config.toml
n_layer = 11
d_model = 128
n_head = 4
n_kv_head = 1
head_dim = 32
d_mlp = 320
vocab_size = 2048
activation = "swiglu"
norm = "rmsnorm"
norm_place = "pre"
norm_eps = 1e-05
positions = "rope"
rope_base = 23900.0
rope_fraction = 1.0
qk_norm = false
attn_scale = 0.177
bias = "none"
tie_embeddings = false
parallel_block = false
init = "uniform"
init_std_qkv = 0.0437
init_std_o = 0.00931
init_std_up = 0.0437
init_std_down = 0.00589
optimizer = "adamw"
lr = 0.0025
beta1 = 0.95
beta2 = 0.99
weight_decay = 0.045
lr_head = 0.00821
grad_clip = 0.5
warmup_steps = 470
schedule = "cos"
final_lr_fraction = 0.0
batch_tokens = 16384
seq_len = 256
doc_mask = true
z_loss = 1e-05
train_tokens = 148700000
steps = 9076
dataset = "wikipedia_en"
Each number is 128 + 32 x the weight over the matrix's rms, rounded and kept within 0 to 255. Layers, rows and columns count from 0. Numbers have three digits each.

# layer 4 MLP gate, 320x128, rms 0.138, rows 310-319, columns 0-127
193052159102161124153163140183159068168134131107200048134132157103181131086157132111139129100092132065166103076077125153105148113141114105135124118128135087161186142169067134113096128108132151141108116125167178122178174120115140088147135141078136160156129213125119199136139116143098113188104160164074116110105133173131071096149177107110176089106120083089155138140196161156092144123093
148137100087154151088112179131097161146092139123128097122096098052125132145187157138115145101145211148119128140123049186116153133130111158136112060196110134166085164109145125108104103119163149208129113068090159098139197131123092199126097057131123154156122140079106164110069154151137137134158122110091115138100084043150066170079087147114215112154149073176113166117153135155127076210080
148133106148081113134087068101099149087165093153091193098099086112189163115140083152162107144137128122124133166111145131060137136091124162141133113150094111138116119128138135120124143092152127096149125077093121159113137132134105191143114116131145153084161114118100190130126147116165136130144118122107107113121143128151148142097142092152107171107103098145122128134141145140109206106078
063124175087128182087139109132064145111142162103135146180115063107135104129200139121113099170107111165143087160142099114133137111059046113103096130133107162150152125135141112125042158212112153163116117154160129166132091141115129147137144121103154141112145172120118160150108097095096158100097130100148095187099133084192120118126131133074161135115131096124095116121160189173036151057119
099140149069156147095047144080110133135162115146141149148110156109111150132105096156107104098163128100153123105167147130138146132135082133083123139105149105102062133153138124154158123089124106209095169085193146121190145156161111093129187143109163156088107085146089163110150133119103142103118135150101117103114159091134129162128100145092138117113128021154149154121147126153160117135112
148168154146125143168146080179188133094121173140118068151110141134125123148096157189132073079164094120106127127100174133051153139164117148125165111181141165095115112142086132110101143158122149126158100132156186112172113084135108097131097128073127144127181096167092143139066093077163149151135133147089150175100099147090105151142114129086142137140150107079096099132122132183105122141142
119132151137072155174103108124158156126138195122124064138139111124139102119136163136123094119123103134107122169097139119128117160157166161168154141185131121152114118152146140125108069101135163103093186131144139121118159179193123171169135108136112133127122182198108158129097128091183140140190102179160147139068082112105197178133167049156129149144121115167124044074108124066142117093148
109054125163189146174155142087113175111119172140132116115105158141153108116158136158118175127117105136141099131117125144126114106092072193149180146137150144084164132150209182118130135188139185123101131106055107165108178132156143160195149117109163146143180101144112165180068132183144167102097105162148101102064120116091102154158177184047162102148200126107140064089145097126141156137150
152131092113135138157130141134122169160180079161122122102151076139108112105185161115118089121155198117148132123121112146081077091091129095131094086107113135117136135130181095129106117098119093072126051127121068161121072156060176105131143150110184109120147126089022110131121101118166101108167102064128097116117176126166127150146117045156101156128181153087118169118128112153085120143138
169183205101153106119163113196167102162082136135118143137109119065172166096093177143140126133134112149150048065144130087102139125184089123161081095134107124092164176150078133115094153133141102140157153154103124117077100103142140148096160106125093122154124114137158122061110129142128102144129117157135025131096083148135151216081133156093140136133156123104145174103115194121118134102129
# layer 4 MLP up, 320x128, rms 0.128, rows 310-319, columns 0-127
104150149129115130156152177165121100121090069080164088108167107129111142111175142091169159069169151082078117097119114160162161111116092069168090095135149093155128101105077127139075213139063119177125173115219165074135134105134131116178119172121164145164123130142118160158197137105079121107122113177136109166143183146175100106125155139099143091117093108126100138143094162126101159173113
159119067131177129126102052132108123182085131109077180151093126177198158053108157109127103149125144096153171109168143083145170139148104138122162121126045132114157127174163117150141114108132149124142122165168177125125149166191109163109136199129091151179048122127153118155112191115147124134109164207152181151144093136153206156171123149124117100122138154091157121122162180144120192089112
177142145172152123168106149115139116101150100105174096112076151083133111163158178111127090106116133118122111143158085101150122127178089147096143113107162208125125067107085093142168114149096155131126155113132143065176180119112170127150146145147167141176106093134127123094087152114122144098096148136143124088154119138086133131131099130153162155126118135133135126179121093121148072122113
122188155134098138129078106120121086121150074035153117114118052100106155175087141137126141086101152142112138131202097130063141146104155160100148139101054140138151098128143110130093116164133092121077130149073183092139078163131120166121124200106071122107121127102113144183125109121124169136112111144085126173148106140133125138123153160113094139101160149153105081228162167131097127070171
180084154119148129164093147151121157128181108081117115110133158105136080179144117130118102150125127153092114160158116141118118173128130169139111171163089119166091147165135076106179119187110125143062104112106118147146122122095140174126114092113139099095115086049113082171164158131060064157146000155137148161135095113121150099077119072101141169147174070128159125133070136117092172103129
117134104131166141118111129125158168133141112166151160131156153150104186152059103085091100178110124122128125135115104135109166091182106148139189137151122107130104105121124218138168167099121119108171102032132098082130114088138113205075166160084096118134118082111121092117107113173115144097152115132128175112153118120104148142074172151114167068086150117124071180088189093086168101120118
058148167160145132078163161124073160171122097128178069106104099113133124121115131109091126188124138104101131111112126152096221148078133103119132134167107162147146115078097154136130156139124129176135157147152189094121110162170114113112101070091141220082138135137167143117127125130135097119113103064106045175075080071115099131164121111115153136082143099122164148061123089124134102180135
064121127129102163106139160135087084060118146159140119178098126076084180115133130129129140122131134087107154078127155120142118127103078148092142139129097121099133066127156094195164113129196139195054107102108116074171185161148119107157091181188106146166149110107096167124122161136165135117148053185141100108113153124089102152194124121107082170154116132132187147132142171093119064141143
116143111188120110091188126169135082109151130148034065114137106170104123074090120074158178165095108109115104120098102132102128147105188140159178098118123118149151130179079102123115123103124180124168102121096139088125172146175123166170089140116103151100154190102160118140122163083134185105155128125093128151113121178086123118113173140118116131079123155118127079162123157151164145121147
106151178094146075157155139141110141068167131120142125136151127131085112085105162125111149133132153105105120110110135152115157142133121100115115097135064138066168114106142085110102095144107164128167126180101083047096191111135182076136113157141086125189124107135127136185138157093131131063122152111128137168141104089168134127143096061110168129159158115050122120148152168084146113110148
# layer 4 MLP down (transposed), 320x128, rms 0.123, rows 310-319, columns 0-127
129132156080156030164100090125111167120120108178146122147065108143102096174107166147152091120229120159131017180165143113157148161114062123099093112069146159178129115100130144101137182165101137178085080115124078126071110126114132165151154106121151141116151126114154189086133113118081159065119113081141120117142119142103138123095119086140133131121141166160065098150134123102184105169165
110191174134124071087118228167195074182130146154130126157153107047103151185135111116115175146154082100199046159109077122132098145139094118107160149137161184132090131145131136131099163105091172063081148085111118142113146090139137134109178105125140105069129178137074159156145128102126143135142166131088135101074099127122160155188146080092121104098152083168076137160124166170166138162167
141063151093167118166184194112118145115114145115074119152106156137092150112138112131133111175171179118155111106124124164045154150097179144093155144108136103144124147105147141117102110149162107117144170148170088130153156078115138090065103095123063163157140137101073087123105095105151115117113116100126138134124135135148133147112140116127110107112124161170159113106104168175141125144111
112111079125064141144127126094146137107210060106155137113125119100121149165152091124118175149139193100120172114089134120116148124123155181110095173108154123091095072118114165099161103174088081168218074082121140110124101077102169146089066176152126100125074168117131143111114115131191112115076099162113111136174116138123158146184079168122144124102121136117085113165143150103115064120121
092114130118213108160160071148115156185183134098105146188172114124098123172148095135138130139144148117157170092106100179134166124105030135130123118104148103111134127165091133175152113157081133137085123143158144078147139156161121154156104102145151130160135102157145114150160096120142091112076114142099143087101152093179159187117122100161118122070183145097118107187074164152161055110062
131147158121094102173131154139143130129154090162096060111106081125088136184105122138139129142094121111044014106135147169139163140139114104173100134175181172107104113189174086074082037140123154115105082136134078123117147119115115120107141109164151160146106162105084194087117131116111115115106146076165105133110069105106152114112101155049121128138138145108143149148092151157111146151062
179149115149188136135007138199168155127113171097129125127149101094166083155115122169153129096130149116142173160072128119155094165187158123169103151109092161183148124156121098125108139106080167107117120099079082101115136152126145103105115153097098113110156101140140122113165165158182112112194105164132106142052061127087163160085152138132113118106094181109058188088103173123138116118076
087193106092180163138070098201125135113169159066100122171148093158128154163117171091095170108141121149094098121095067124189138137102127146180119128128120103111091150128108097147074120093133149135124093158107147090149063098118056118114132101117108115133145087103085127105157138056140081106121082137097150151193164097102097050164109167127140144139145173146164080161142080111159116107095
132129121155051140117112145159095136132060152051130137209134177172151116162159148143141145110115116174186059166105113118082156099178179118137144090106108110120127128120128124159171153079128068107163108069121094118118128112107171142141121136073111108138139096134072112123093122110112150138096149128119090140084091180155123116174159106141139080127137124133118170124097125101099151176145
134112121129126137102126160103131152187090116148078141141111140054134127163116085129097107105169093074145137174161180127069127184105117132095113147139103157149136075180138167133158134173144134140074133111148161170146203145123141109149145110146127138156132169073069165092199105138141126128071146144147182082145146111062139144162075121080095121145185108093131108116173101121162111128123